Weights of a small GPT-style language model, trained from scratch on English Wikipedia: MLP 768 tanh GELU, 5967 steps.
Each number is 500 + 40 x the weight over the matrix's rms, rounded and kept within 0 to 999. Layers, rows and columns count from 0. Numbers have three digits each.

# up: layer 4 MLP up, 768x192, rms 0.0464, rows 270-305, columns 0-191
# down: layer 4 MLP down (transposed), 768x192, rms 0.0245, rows 270-305, columns 0-191
up270:550502499513496430478460508503523547546544487474534464441523491549533493466493473485522533556507493504509499437502467498610545570568498422561540498425478511582550464544560562493458473510532546453490526546526454451514436503523507468544524490446527441472518511495556484504465563517491499473501515542493456572486494471490497488437455522546558528494452457534454441469558523456482517487477470478466543523454528530529528498493533396539502540527555484512509426523473479443529459534485444525455447518475543505473543560422526527464474482515539465466571449503476501501448481471489437463
down270:518429439468500496525458433525470477422458495522504542582506501554434491523560478503543443606519500496498571522495463490490572487449464509495468494531503459488485579492492454540500503462481448528521453477432489565524508529548450535442540486541452465505515541507551493521484515463563477558547462511581497479428511457556516511495546507464496501489540444421493479501476430557492484504501513517441513465568412476512575512489548548504501504471474518481568459484476523581429550469452510463522472570512491529518591465473541561439553548528429508484483477553472471443480506515461526491
up271:515495497528493486472520475528514558449499540514505526449424468485491486537434442498464434506476489515434485479530471481471450560509434453537588485440488489510489480517435454513497535462554457476523527558533535487509463438472526524473581489577526551533479553422484510483522456520509458437478539507434481475570489531491505546440472480472528527530434516501469479468554472504536557482531500487542484482529512492517553476520533579494570503492506486471546490467555477476532449536556485458449497491516456479539542522556571515512537577559463496492504515515498480503595527491470455473
down271:484519531520497475515463496473533470419451516523479510478535463486506491521438498517580499494508532523472467497542519544503473472467499551497493520520590502527505587552507507503580486502459462473532468476548493564544500526516492549466351467465521404517458496530498528505526506477460506514483469522511513515453519413491562393508462531465495520491567518537455473462503514492487466449491478485468470502524519528490521511478531453563522561482477503458553439509513503506476556489418574495464515555543515500472533536455452508534421475517545517612534469485512458542412477524545491513
up272:528513510466550497444546537533544475507529437493445497449538496562489507595533439491459554501490478478526502554434457484512503440567531520517500446521492478510574533509502532469470492477540438541465503461471502493501502522509545502495449475513464472423548532483552493541549540471544442484524512522507489466475567471481499534486487476494501500523492472489498452507462412504433491420584557458474548495512536583530467568518525491426525539541456484495510476568480521520539531477513484467515551492601458485481557520518532556513512483460498496538516563462474471534519485490569438506
down272:542519492472462516497508466555498518523493550488504512544546462417430491456544467484472447526528470537570556524508517529541536527427484497506493509529510475486443568501544517472437464571463516551490497504434493519566500480517446528452518498499494504562588511513587503491422435533491487531568461492501477469509502453537466473466477467499513513551471512485457490442459524450487474524464493544469497581462483540553547451498552481541495512543529540530498509464485494446524449495524484491510508565476486475483463469470459488486543579523448546452501526545498519442471506500472468486
up273:562517574462558578492482509476477485441562502513471502534554522478548480473536538509454546400456528576525465572460478461570577476528486564435526499545475505513471416521498551575537570504540591507522559556533445481463446440550476424428576496508547546463459498540518517482525500507474541474452541514468491397609471441424501508448505447479495531467488502508535483479506508484451408472552567496456546502483441487564532541461503533452452490547460518498491524500462507497495508565461472368489462533496469510581453562578464516420496587488465515497469504480463524530480460554519532502
down273:507489487450501507554482503492552502480542498499506517518524511534429423492436492498461527499455487498471462606571517441507482516524516426458441499514520553422437586502462508497488552516478514413435560471464520445470544482550491524438548496454532510484491480480544503560561486594522473450475492502480513450465455514491450548424436462486459465449515536577441448481469469490491389571461522490510430452443440421544562534504597513566516552510493560485600490555525504502426527441486546483493548530532519457547526538557526466446524512400511541496567531547529532588464492531531568497
up274:573522385539468513425420569497506500515498557511500530589513512539432487527472507568481540490524410496541472522516500432497529485474531491486568485487492498510563515532475497467541545484469477503464529496444460513434494455509492484513532520545463522462432513526476494484476457561537494446549524528530521584485470486514418455517490519493499513473498453519434442434532436521543433514476570567416498466552490496422558578558537497516458523454514531443502442507494460497454468553521636458484536479473454492545494496559451533478539537466507560478459558564510490489470507509493451494
down274:483577475490496508448466541540573459537546414564462427526479421477549508508438488538541510533568550523496516447430548516502532470457507455557553551556581447495488550464439452513470505532494456510556447472505507474543436528475498560571500482508529462550476518494481434578499502419498476468506514545416486508553500499496492479495510504523486442522586463525488414492472525451463519483419508472492530516499474539563514558536530549474475545492422453506480535524440474496497492571496568478480535503524436536532504419470463490453490527492530524514558490527544494438512455546497463529
up275:508470461432521484461466496447532572488549464483555429474416526452457531464521509534508539550455512496471463431483538417438524492517512451457464452474423482446496489555531471444512518477465508442479572545536558522482509465551528538525510503562573476446561534520513437547501490486488545423486481522468488508524494507466547484436477446511513537545552466482580449502532499454511434496484455502392494493453530491496556472493520458504540512436508560526535511549492485495551512498477451484488479482513518470509507512521487496534466570536575472505520476487568527506574499509452523483
down275:487508513479531432473560499440545430498491536508483421481528493515527493499488485467543450504468396478510489560568445549493463570488443513444519449461544510527438518496419519505539439516525535540529563460496506580513451474524525485442512550498471465488510476487465599536459496501537508555499476496506512477519486507515540449546585555541510533495456503524528518478456529525489519477485503474513500509521475519536473615517516500476526430578517489466535526512556505528483458481483495477557481567548532473497525504468517456478464447472434477484484528428454442507547533496464527470
up276:502544483466516488455511510512527523502495459499637533462535492491545483455515487452489555510512500470554523522517434531503547554490464493554517556518531513464499518530537481499547569538496526507461593572531464481437460454468463462537450554519468475493487461490475513495474450521532555505508572471479534463535520494527560516533465486512423459465482470570481495511537519539494503521504470435570481476547512513471534468451451456521515493457520503458478475548509510564562490451402527518507439497456488493491466460436518512420477492544568504491560490521513547500547462478457531416
down276:537509502513457488523561484534511490541483510501538537506501471506441487491478492559523554501516444507502461519489527484524503479508481508489605481504519483548447531459502562519505450494515506493480546499470467519502452584512527489556493464511452526527460480531526481550519534486568542450432559551509502485470481513478507511533452513504463539515493462444461455498483492467510497439523517534487463599496449508474493525505468479524447501446475470571496463466493463427514563533537549465573481480539493458490494574482461540479494478500483495508460456521443402523464464514544497499
up277:456493526523547560487499506458476466516489481545551492506480510532508538431524497557458470462531397561491460493405522516452547507496468499551476476502495459489545525568511484427496546464463527482495579519513529438473535519496491534458570537495481419508531477497503510477510520448493561474521565517617495509450495543494491482571522542462528563486423522529515482484485451502551463474540461556480525541517489560502484544509460512510503477561526487504546478556584493476512546424530458538431429482527510513544511517500455475482502551472515530505488504483485514501538522483536577488
down277:479549566491502448560527525508526496503488536451532552595506438520499531523463458414531494520497506448506481469499466533521442488499514492428500510466530516523477529515464585554471518467513503500524471505477466523552455525542533552513500471491459460543496490468520494510483549485472459492464486476470502504531547434547521553483491447487482498520426498484580521473566618478473583478492419500486495522524511459509439493431453544450476497473518481493515503462476532521418497502492466507554472583421494524475458490460469546534518459564490537576511434536492520513555462517503557445
up278:485502524477489590521503484465544455453556509555591512434501415573477495573536476507491542401467517435448512507516495481536468562528490452484537427505458483486542507537507536524444476509569505463426553479466439417492579536446481518501531485532567578493388515543530518477538485507511484444451474506538522449479530466530543566528604473562485491464511532530472451487466472496455474488599561533547477511475458489504474456403461537541503494455503471532489548517554460462471519501531435469442413555516524477540499463538474525502473517401474486465584560469450534561492500492562538352
down278:467488539518524544443551564481519564486524514570563525458523426524483502520487551459511508533468532456448446502500517526502478559533517474479473444479590528555512508539516509543464470455524461493589469545486474514488476539469458528558517531477490504511522472481449451463482449489497545538494490509560542472490492470463563443494524485521490564537465483521521469474527447484510514453523434574539456492514500492476563402536458546489479551450507479501471493474485454425423460523539575481543515469504449393528514557543539582515472487403479533522562524497403506567458483506463485493
up279:489430496488527504471473478518526504470515453479534440484490552509451530541569504538474512489521531467435534459491471525544534485535490524479519482556533506512561534449583520477526518500553562493555509473595435451499445463505521498507472517493543518432493501569429584444497467443561511461513507594522509440470504482530446508506544413516507467443513454523501505506502525538404517515468454555447531497445507552562476521447460486439514465489459509594473494499543526482491473446476476474519488466507554495548536445512464505528416518495464512488525496508486482496520552472479461456
down279:528516538520525506503506535517512509479471523486510477506501555532540463513517516491528466459477452494503468458538550513501409529522517531490496515482522496483435450516546499515480537430532484541553489493535532565478512541500486537472525459511444494536420515470526451514516451489525481531436448459490495434533459561495452480550520560510528502488525502472496524514540499460516500503444490445526528486450497449500501482479442529491469485470480475533458488519538504503481426531559482445511484506519504534515519555478533508496501504519570467503448458507500484510554535471491536493
up280:504500542456469458491533477518494489469482486538499467549544446494441557477443552540531482530485536483427481507498466496445431494478498503499477572464474504514486436466540562441531541534546452509487472564487543506512427539503478423524498501516474524563495460574497486529480394529514536459528530533458518487558483514509488477527517527513504572517447581485498509477458573509476498494544503526423532436488526481435455520497456451477413536480471475521527442512514502537537474487475524520520541529500520508551508478460505562496547519521491525570530471468442546534520504476567452470
down280:516499477474510537466488530515493541543525519490481536444442530561532509474490436496504473541510504521561514503534471429530529478496515495479485474460544550508496527510499473509439474502448500522546552481451559564531559485512525492483491467536520569457432465450546499499497477442474509460495510493539425473468502524488489481555487497497520487486507537523450575508479455440521567448448463457512497492454539512462534485486459496469551502498479492503550499515505506435516511508490553514519516458518473485486446486551557459456495507511495520495472512523501466638486493491529509465
up281:543521446502431536499474472559417460473462483591506550539586493534531467561478531562489494503517499509501484484505618452516470454508412445533506515461439425530439529543452471548475518535535504505510514528501442459492449506471500473536546444531395511452511437563435469485442518510481440493587530497554453419468570482450479491554470479478453513537495594472526515505502444561447496426574582582470435476414541507450508525460452515441525441527474504482488541546558466442403458543487538541464486461485459499448481546540507542516441516501478550545496465504550530510477522484466434530
down281:439592492485537493461577497484530507481479511583594462480511490397579520547418528482463488496536591508466424524568570466532532483451451460542483517493444525520490473510450449452466474516466466499497473526575505501435563498474450539538507541474481469508571474465562552442430508479509514431426510494483508599482459521573448409505465460549461450495486500530477453478487539523545548491434505581520432525507465475534511524512452474528462538569509537464481527501419481572503553492481522561461473553553496425586514400516486514468463499495460512530438501515486517433435593452538509557
up282:477448450559474560412492504420509454530459542575559542540570448524543542477474531497441421465470443523433461450509482507565521513501578513510542518553523501568524528517455533443526562472535555460537538544460541464457512501492477460466489563514471479476486491434530524519587480496504467570525511533498443540508473565536446525460452507517462512432500597527536493559540518494507488506545529500511513504502515488408444454517514453489491443569511506562425559470484494452490479543451532537515540487448566527524491474519477488487467448536508528558449434494454537491462526480532500540
down282:489551567474513557555427532497532532470530488474441540498473515477547503538547484442533532459532583507516514472399404435495581464490438505481488561567493476474489464548503503513578525531416460517478500415533539490535551560539548546526542505484535515491417511527521515460393553480454513557488573548492526476526529536520450456508529472551507564552469468464504498483449469504436511456451459525526502524474445526561545529483471565559502517489469490559460471507515487462459498476500495488469482559499480494449495489478588426520408542502493495408479522522499463487454430496460525453
up283:550391491470439504432398490481495568531482480500428477586515534487575513477519475532522512466524466468465447565478490435465491487478502422543551458479439498568577486467512503460550455480532496568527446512503483528478513510461460511491496512498492581477524557529476534491597573487491437444514477482527482476447529496478579545458485527467529501519551532550494435531522395595512484466518436491431516447446517526539498426512465520499486536475571448539560471486547449472441462445492475503457514460525468610582493498513556505530497538527521505479559547467530593517509550444478517512
down283:504512514497495536546459515501514571537539542480507495505452505434515533542574477539556604447479473454477536407462494499536588475513514540554414487514480485400437494527568550547519524562427494496484459478522456442518528444495545511443456524547493435479576549461496481548476579384438478536495488487502535497508476473424497446538536561480479506564525525370494433440522517471559445471534546494500510487454485486426558526503444455567477503495481537510525501571542497463458473487537397497526538463541453438513568455403555580522505533552574523560463480513528451405586457566506479496
up284:540526477530528540474543417438547443495552418536525593416559458497483499479592486513540472503499539556550488521552562535524499593511458503495500462525512516484557449584483492498518557490552517477515577575529478520481459432528504504554501507471480551511455483547502481462462544507516517548509525484387509441523469437531568437537432432441456502442503520498558507501435463509507452464523538480482560427435529539521558484442462487369458539439450513476534432487443492552427470494455451544479567559522493512545477516549468519520510520454525508519558520435508519480507555464498528497
down284:462573529541527447532465503472408524496488469496548499544558516466518507460453588564463544518492477428510547488513529508521516498501461538436505486454462462543450547509507454476486392523638531517443426482453454463499564396469606492454514500491512539439562410519520450428501514590489464501500486524515512546496493461504441567494466528512512423556465528508536498373553530463504544431380502561470572507451537500436451556549528469572540561525559492502481490539552463473484518425436483498504548501553549541521531546515559569458460489579508511527492451469457478477466390548542484473
up285:494478456485471455497483460536507445485478447574512509542501457459520528538505493502487564539560452420446503547481555499463508470481550488449488491513481500611520493532536537519464577463488474492494446487537461524484481528529468495437518494524472468501497546443484469500543575518439519508535517496543488438431449539443489531478522573506472541461502571482444363506479439478444475506517418491540509520482509581553528506474435498536497450496487475551541482480535508442457455480556474480395478507534487573528540472560447531420557562517502484456468518538458480493508547471468413489
down285:503496474554451553464476524483514531508539502461531534458502480465467475418566471511524540500495532526516470508454525548439483484493566498470434486506523451525533544564505510500463572483549520481496511530437486429507490454450498537520573503488520507467508449511572548472529431564512501477500514532457480526482557490510472495531537470532477390468554533522517468513531572472548513524469538517462516485435463542488498476485469530498510514556513508502462523473578477496494443452465490476507537482466457556520522471431535477557532458447529453524457552491499527489496525457483471476
up286:496542515513427490497546464459563580505540496581508448513499446542518535436525483506605453509563440572535516508447508457521482565511558498410497504520455528466499511550556462512486506496477449553469629555522457471508433526555485484477549415479507449453520469459446512546427515559499555520516529509454565545453484466499479426497510562515555531494521443479469468511430482459496483502487488527511495551400492467438532512428491491527448495525586467565530506564532499430506495464530513486527450531471586475478541589447514495463542512522482423524498447568479507506617475531451520511
down286:460525456465538555518576498452484474461581484521479435448489513465552478507421572482580453409497476513551442452536501447520473548521513545598446491388485461485479433475487493540475515404476465463546612498542493537524490503539552386513490520530517543476376476503518524498435567494397531475513511480418474506430455469512442482472489522445507553546476507489444451566476536466579483544506456519546468543524458466484590550539485488517514508497529441508422467510482582499463575574504511556498535499460487535486525517549525550518519505555489544443492483492518547550473499493453594522
up287:537505530479519455525532480478558484513525459550506544544484515458474486560516479534516528519573529525524457512501544464592519498511486539491525503524460518455454516503510454458520543489458521505522578476476476439470476500527448514442477526444482511523419454578504557519417486461530542470524536516496537504530528495514460498493447473454467505451450467449512464522438533486504508481440477494486516482510516538475507549529469483486481506467436501525452541523488490482538472462549480498457554551466474543510560480542526533448479494509554473452515530412480491573493550511507491513
down287:589505531526473516489492493551514540513466466453489527517500517557521479466489504383468480516550429459413497472477457504523471466458528524554503515528503523442453460520502481521458506530496494493546482508536475501488532456491520498483495515579496494438529520495507472438503503462471548466522517503438539497486468396518526511466498544456567509498500502593419501495561527483508535528528541500505520482503505475505511477528524480479500456474535481491511520478486546550570474535579468546557504437485512493485490442503396475523481495572447583523505458525504508453594534560510507483
up288:504504491438461476516465448533574435503493552549526531523491443595484517506532532507477520496439512478527528490546494503434391510513480442536513468430438498567542489549522538547554494493504467524559459467464481426540446520513560437501475535497502495473439452523440534516531595488481509545425567478456498596447562507527460535580480502511382562432524599523535488518493508529553449533510456472494476453474494543514491550551526492530513569454526544509457524478465528459466543576500538493440480499526569526528491547500530569429543494536481461484415440441502482523472496536542472508
down288:491542504488496426509499474494486468488556475496443508515478532455470525515455527565483481486536487489527481544566490501504478495545501490536538496499497554507525514462525459557499522534495516535494529417529527538537556434550466472472547435448512578579504553532522528505509532490552433545528477423502461506511449449494417424503479518511442462533532454504421475548444512545487454532595455501471494535522516429529489534474607460478443464493474483453534420463561501502444471465536568522567494402515489524540502496495549563494495498568517410584494486438438444552517537525409521436
up289:538501513557493454469485492474496505562489450489531474532468553426466507466531519539552525539465471486505478481521482497470486485490496518533554468511488508489460475509485510502568559472559446496473479532506514513474540471549453505445535443466509436470513496499505512436475429470502450501477512461488532536573483544488428537459511552505518506508462530436437472503491542464455514477530508402485562471440503531534510553471534501477497498503501490494539529506505509420446497468508461475524547491575576572497494506507479527494506506525551550490538487542513530501502450541502533522
down289:530499457452528502512511519546456480433517527499482457433488525542467539494434552513479505454455493480487470475493547453586504483498520533526450497501510493537466538475483543513524473514510525546530466466438547445509480510461573509505434496506486465521507549464473478546463551511496537498507531492526460505474464492493557499495518515488475526457543486496534545505435504500521483552457509540502502502559451526487527523509509480485540524494490485470495456554514522561534535517454533570504445455461401510468577519468491494460472465506488474476468553516446499422487565483441547529
up290:523496479534466458505536549491500489493559492459543499403509491479471548462554478509473461460550453529455528527557460513501529490514539542496452554512404481544528496510582489499486486541542469451534512560527482482530550485526448489470547510501450502523487494527497450485486525455432464524515531484477464477538463443527478450492582572547484510481438421530569520489449494470542499449517510474522526521468511480458467442522502529425523509541544565439452540484469498418505454449524505532529533428478563532541511459445515511481456509511501460465492467543456523551456434499487501541
down290:509464495483464485483457387548519516471519519499468495525523492465516557462469515516577559498461527456501484510518541487462472508525496477547449463521547494481530490505519547520492522492553510527497528498464452560490517551498506482454513534453556546477401501489578490472485555457505542447471490479482499574514485472477500505535509435558491473485539488486538447433507542559434476489478520495540464477463466534502496556489512531522438543450476496586496451481526511525514524548519485492428481550524473492503460515512541492519412480504510449500415521543535489523487537531494450502
up291:495532494478493429540487488533536485503570472522480623475535453531462412488530500512492598544525469509528509574526555532508495492512489465528552524494450534485496533474502592483514461561511519533529461545543431472399494513450516528505453555479511509526506498480443552570518538509449553543536538472475528411554512466459520483529448524535472462437508535510450482487494527557525555460507532530526505523489533521512512514532533515442568578460547457457533479564518515449436470552501404539466451505519483576525471554460509440525505474441552505509526544489533544545485539500491483522
down291:520512547521511578573437513591582548514450491489514467522519480448452473501463503512510489549517537513437517520405499531520487475526500478488511466484579483466528516530517447473483562445520521493523522500538522482543496534487507555424466522558476455446497487501511496453454441544496425583512522532521457552515499485552527539505472465511526503537490460516446484492493499522472446507425454459548523478453519525537504480522489492537404427514510465547493532469475492492477520500506465518474563530497497471509551514537466540528450536488531429525513483461519471477420543474517473500
up292:494442467480495536422451471518486468522501470526506467519565541527568479489526539461497508489505446502508546467447409538455444569561525436472537454388481455536555469439509566485536553499474526493461540502572500414528472539501472486539531475474515477461551520550487486421482561477466540504580499604524530463489567456511447504437521514459513506541536445534529423526523538485479473455477483507500468515509487558495469388472490509499554489537541522520547464535575539463537456546474443539440497506448508498453500507428451560480535552505597509464493473548505482465488524424528470554
down292:470562464548501422457571486546526513498565532487524587510555472520498465555593493517483548578578482513498468502573446542465502495466470463519490465593554459478506463507441556509490474437473472499494485567446516570502521422539520449489560542526535513531586510453537531456494484519495494447387442489615451456466448494561516476475501458498498516527453574475487517469526437513493501463485499455508498442530512516468480564426491511586485516451430525478519553474425490483483521438570534476541556463529523531558580450477483486483500456573430510470432594500498515516458429521441491406
up293:574514550453528500423560566446527544572559519525575430491510533453552503542479529480484528547518518531495567448531503471513412539512467421518582476481555471548585544517510484573508489610511588555525555545533526522469538403548518492490549481560477443429506547475514443547429515481455463518494483542420457497563497469524414521488492460539430528521464515509537469536476563515530423488484461549539512422539524524473531461452446542493464474441505575512473538500477498531440440553482518521521512483439556560478496497511484469530504493433565454483502479530466571489551486560534436459
down293:425490477446477452498525557520520462467544519506492466507474456539499511484586526491539466589519572515433458535487491539510435454454504468486477548497453467540540498446500443534563613529529530416482464548411521521544579487433525554476412500549530534524527471494502495522505486577424525533580501493487477518487482538488463491510473450504507480480507484471485510516501541460461490508516486455422439469510521464517551517466510546532544551479431519487569536542468503491506491526418409522453481532546529487525483531548469479499436494533468468536466540459580550521481467474529476536
up294:505491424538517565416487474553487458517434504558446525449544464468497540534474468551533532496551500496541431491431506465594472447537505467564545467555471451550596461471516518529513490526481534525466476519504433486465445514521496428477479438482431532450507508492504486454523500527529532559496552505555448479450505509511549512481478486507474525489509465475527503498517476573432466557558441544496531437495463460389515504514436523514468490427512479553469587508558444559496542460476558448431464434481516540613506570542496466507467519466541473494508490450491572518502546558496501417
down294:545455524576460496485458566548523425434518469496503540458483488526531439531483499468467402585429516520519483502423426451580511515473525516559488436490481488513532470452575448544557488546509487531459473464453469495531531530546557506519526476493487505479456560429480537455527547502523464594524557508546474474522505469471462448489505572458563423479492487486419522506547387547450508562525515524514455431465496506431519568457451474532534513477481478489493568517476457499504555470495581484433493487522455557514561492503478536496528565475478500438496441509545527561567490529526531488
up295:463573403494542495534507535486542452481527500494499503522420437545505420541557470496456479486545519499420503561468497471537504538468511427436475446479458418601557488552556544537502474494554479581478446563510496554453486530482492522540506536546468442429498483455559459580499560508493428523483542516527432536505557540409505424536536485577515530500358546501583495525545499453487525485563525532559441489486546588397500449509531518529461442480529475547507454567475564511533476492465542523520469427452490488514461494589565499580518482450565568441525467412564474523504544483504461492
down295:543504537548443484529471507458562498518457576545449474465482468508531470422497470552496487457539424497412427500499542502457485472521499485568499512489509442514503539548456522441479487502515492486517469527524509424488543433476502544567592546499502486518569501556576465455488449548532525513474455503518539464511503626490402449539508484491531449419553562506475482526501487410463522557466524521501445468503558462421543478502467521440519431548539528445499475520472529477479458497565548568519596474526443552517502523512471492449551503540524404495573550457555438554496493604534454440
up296:498425562429531493509508558522560556514596430531522442552473484512579470479527464503537597489494478521507524501499530497557499501565385472450563571422515499470493491431542499491515546480501489551540513453446450498540477486560461406408449501532478513444438454440467452496522498569480480392476502533497486521526556521442483476523568576456458467501448524478520447464478462575484451571515483499522519478553461473467534486538536410543501474466504530481466507536520478467454547504525512461495576501544460497459469510539466510560506458533470561517556410520553537552512489567461390520
down296:483516537509502545548596452461490522542509566537473523584460465457510594493536476419532474489498532538455578453503486566593462559566400441474492506562499397493458474500478474490448465580479505439464507496514482440522495540477562423533484504468497496478496431587506517463556547549543474481498458447519412494513534458465525484483565519457517631436493454470556520476425587500487556503497430495549500485515538573486509469479495512472481486520476445512456449498482438476498512600547524584517522479445440571442420497478486446505531563471533539526491497443583488509452444554549484462
up297:511544477462474517507533598548529415434467533517447499480481556488463440486537520435529465523466502565463560505489588441493434525488560540457525490553484428491574484505563488497538575540483499480515495485567519519468434559552528467520539509507459520463510506479550479426481552504462434512441489524530447436475487487508564430528502522448549523543446493525487474472472495545439431447552510508503470535504487486516539510513506543528534446467472448491521559500508439504480498513489490533433559446459553504550496566454505473446492484539517496533441517437527455521503562515554515441
down297:534557471481570428487460444431474463558448563560587485544412466450492499529525567495486466415502558492491469536491583500433462486498462427499435518526466525389461412528420481497523508487503468501520451551495532504452553526480521536509476545430553528469482503462516522528560493494535547493529514496503472544511553529472511507496424449539587528489454488534519487534503573481483535598484512374473495462496518495529460517453518541465532518461453571484485494537482490497593536504439547569523470591402499450445428527538500473534518506466550516374550518564496449609462511544498483533
up298:549467527422451469524432488488599523476569484487448567481484445441563554422537511459568444518444477530574504533464468548508510425468495503441461520436435498476441450514578507446564577572487488461497497516499570566527539473526586563480575447569560485520513463434473512487503509522449563433526558633546516465506511431514464389442552449576544524479462423506554493457470495527512435544506470508553478469509538416557505533535490593519474550463471463474425452541491472438532470497515473501545525438447493561533574483453560476512537435499493525490519468428533512528540490468478551508
down298:468557486547511498436541599532615485539551499466539484533524420439498591503581442441530555534442576506496453479458497479491566530537462458538468485487457445501486520498552481534530550561526508466474514575435541448527535480484528589476538496546449478438542502524502473452469477494507510501494461520523571397524465469429515427419485438505476480513453546484528527511477459513459534433443493424469491491467513603487471500494588516448452474555406487580528473455506472492416569493531514473438486511505534577495534448455503524519551533480522538472567487512481537524471570415467534497
up299:468563483492497514528498543524489499542567552503541522519425548469482475466491459522472467483436551568539507541472551459539496520561484477445473529464481505470538574478544501561574563500482509544463498527463450543518461547481565497513466526635470498532495541459475526551499516463543506427431538582478507520493483419507491476456488441510479467535486481579535440454524438489544515497539479476469468463564558517490521516445524460555499462436531506500464437529516487473479494532514477540490515503465459553547455467461534460560470591578497518450526550447563481534495466537503427445
down299:509407510541493517466530469498485453527450480485493498543549458471531534509511489450503462488604505438516539513520517545492524511530588494515446530494476420483444484517522501475523522508517446483535489542530523501506478527512520544424558434466445511452504443537453550483547492518572495542476512544501491512503563568510497540520451540528455522429542516476479443543438460502574390538455431470579471471481483477455468500554563518444498524593506448517463447464502487543512529461508507535520495442482491502524521513457490542445519426476507565517482419534486500444482464479539550547
up300:484478462487432522487501509502498478480505544574510495486493543531469564528504532524458541545522529439455492515460502454504495516518459544543509525544499492466479497518556462489488556503536455467565451513488515477465450473466564526429483504546479523518483547509462570468477448491501475559515501476483467470432521528520465517446512565527511527442483512516515430524533462475400423516519429541479530494443476511477449563510543458537519487506549473537454505535536525463460456458538580556479484419545489452479523486453500570523493512482544507428568517541530486525482488481450507519
down300:458532503511524594524522468539485572459475533480444521476519508525414519456434599543478502410455537496519478500518505540554500502511479493461539488477507510499470531463458494533482465524473515570488507581415499467522520493526537540523471475504533495495497521481537463449501494482512517538457468441524474497552447549469536484566461489520508444541516500498538462513543493501491536518488438477557532471517453495478526482479490505452500532503497402542531530464498529529510530459477513513562534467528472481541535517519504470504425541497461519534391543506454491562476489486477519445
up301:527456492451489489470424532528551462501504546518433572439543492402458537439556437466532495550536472467457558548424446531561518519553532516521522487511550468560454526539458497512557522512547490537547505602540510483519450441438501498522530523534426527477480526496487520491534480554457513566499466523506424441497528506522503510586491509494462513500509546494497456559468504496463554437535592497464472472503443538450448486541486511465541493494537474506508483492552522484429446459498478536486535496439531524567444514555491555525526459491548544448518495540489498449499504500502554526
down301:537526572464503510559446515528485532508578475501518488533578474539540535547503478473495546510495431514449492476530552488520523478520512464468450504510512468468504464454533529466534505514439512503462476541397478441437497469556522454441562469472512482472602584555483516415518524539482496438447493562586457560499500497494458586501568517467502513451509528460501513477514434535509497442512529526549554446542464464549528561435474457410480452515507453497436525443535582545505493385451505497421480474531502487555464456476416533444418460585499479530540571509487489471499537481526493433
up302:466468510487501458479459422498494442558479458451487494543419491506512530497587505456526479512511460486427479495501543436525543518462443497517524556524452396459466510460502573452513453525583436607513574534578472449505551484527486439538507503567525551505517498535451569507537414504567461520469569515477410418487533425491502500536554490511495494467449587459597486513497466528444469514509565512502454539559518581489515557533561553409455466500471568491452563539546458541549542556514467418523524431460466516534461594482502470551492520434512439456472475452485566531462499486555525504
down302:439517478477430490496426463509521516565517536475490459420506520531500522433582506519492540565543529449530517542521527470540483487424556526562433436438468474481479516508564454481501520454597460520543515435512521468510496551530517494495592512522445478489520519587451443485533468521408447455477490475479490482483493567520535467565524511492503449481530511417474493528526501485524449519515499475441378515489591490590497541458614474452501430457567526489541565482518472561481512464536512484442542519563465512454457479461480460539551453478546564443546523497436505445556476513544565519
up303:497514492488469484464479509436494410484485462550516534414465512507497527503560535467508530502460435470559491543533446520514490506484494487476455423545511482451443472559482500464500539495472565515495530495483540548472509444439551524528516540570545563513489473520580551537550500497536555483500580516508483508544537459569470528528458533562526483466438494534518527507567510528515498555451573529499520446471441495462497480560483459465478480525475552519579512555505549507477452439425419497518528491514537497554515498504555516520560468440479406534533478522431528506442476523476537514
down303:540511514479473500514554482503478523531533537523569476540501556520418509491480471584506498437502550543481487491550507481490518464585525471441516556471497537532525490555504480533503558522445493474471439479495419470564549475482506490555483476504489479520468522493521510541462478476529511540495478543467531481509485461502468479482474485476451522466525559522480504481475457511516461512512491530467457519462546488527491519458430491528498546449486481576432508496499476442518528502532488512442513532523517477378474460476530462516486533465500550512489573488530484472480498526527464491
up304:555525455468449441477483516498500458547471449471402509507472563467451446507549487476494475513544429481521516504461469433525548505451497479575543545498482540496501551479543500484568473509490520579520556480583430555539460516440528494458543488452573449548446463510419477529491496567504553483515508592442568442550511466476460485561502526455496544489597478558447473569526486495530440570509469488469497448473565463541541486549473530544473489455472560459467435577533493521509443481497498513506491531383442525460538506481515525390484549460488530525440567524546504581550545469473510476
down304:497451414521503487507464538463575504484469518459528450496445477521519523496478448523499491535538585498509526510500518479508538518508532494495500517504492531498549533519443520480522517533480510457574526532450594513448457520535489468525456478512530496399489467466485502545564521425524512425503550517506551490448480513520506495452463467499488443506449488478446479522475489526539484500406550529516451466555441509431493434607545529462419520502442481481494533468532525478527530502436498501492552557480574519558498461541480540470530474529492469586531442548521522544564500490515514443
up305:457593485495482454457490553503479540538524524516486462545512523508452510565605505485508525576517501520458440451437557441558572520477449484435513484472490471505478502453573527539462481518482578443437475482545496519488420515502468478438483498496500507456495482491461450537469507443529444450565516453528471526531542459511432467459488484506514536474544489489526554523501510503527460435506462524435451535497542536522553541419501522459517454433468457585527584546480410475501513481501419488482488548454564481529508531575497517475525470501540467453573506458522497490490453459511530465
down305:532528505500515483482421460463502540536519440493518510494537471461572496528476516479497544440569507489529581565515474552557470562478430472543483424565456433472547462564526537460546524505504516482446541465516478504505458501537485472461483405574451487441499502458519555507458477505483537508533455515501534442493505508419492510463556499485483492529493536518495492546491474533466466505506581542482570491513552497431501476543440547519468463474450488536468465535591585539503468516485446520529544420419507561466521448473469551481489436485532573551395526560406479548514523517480569484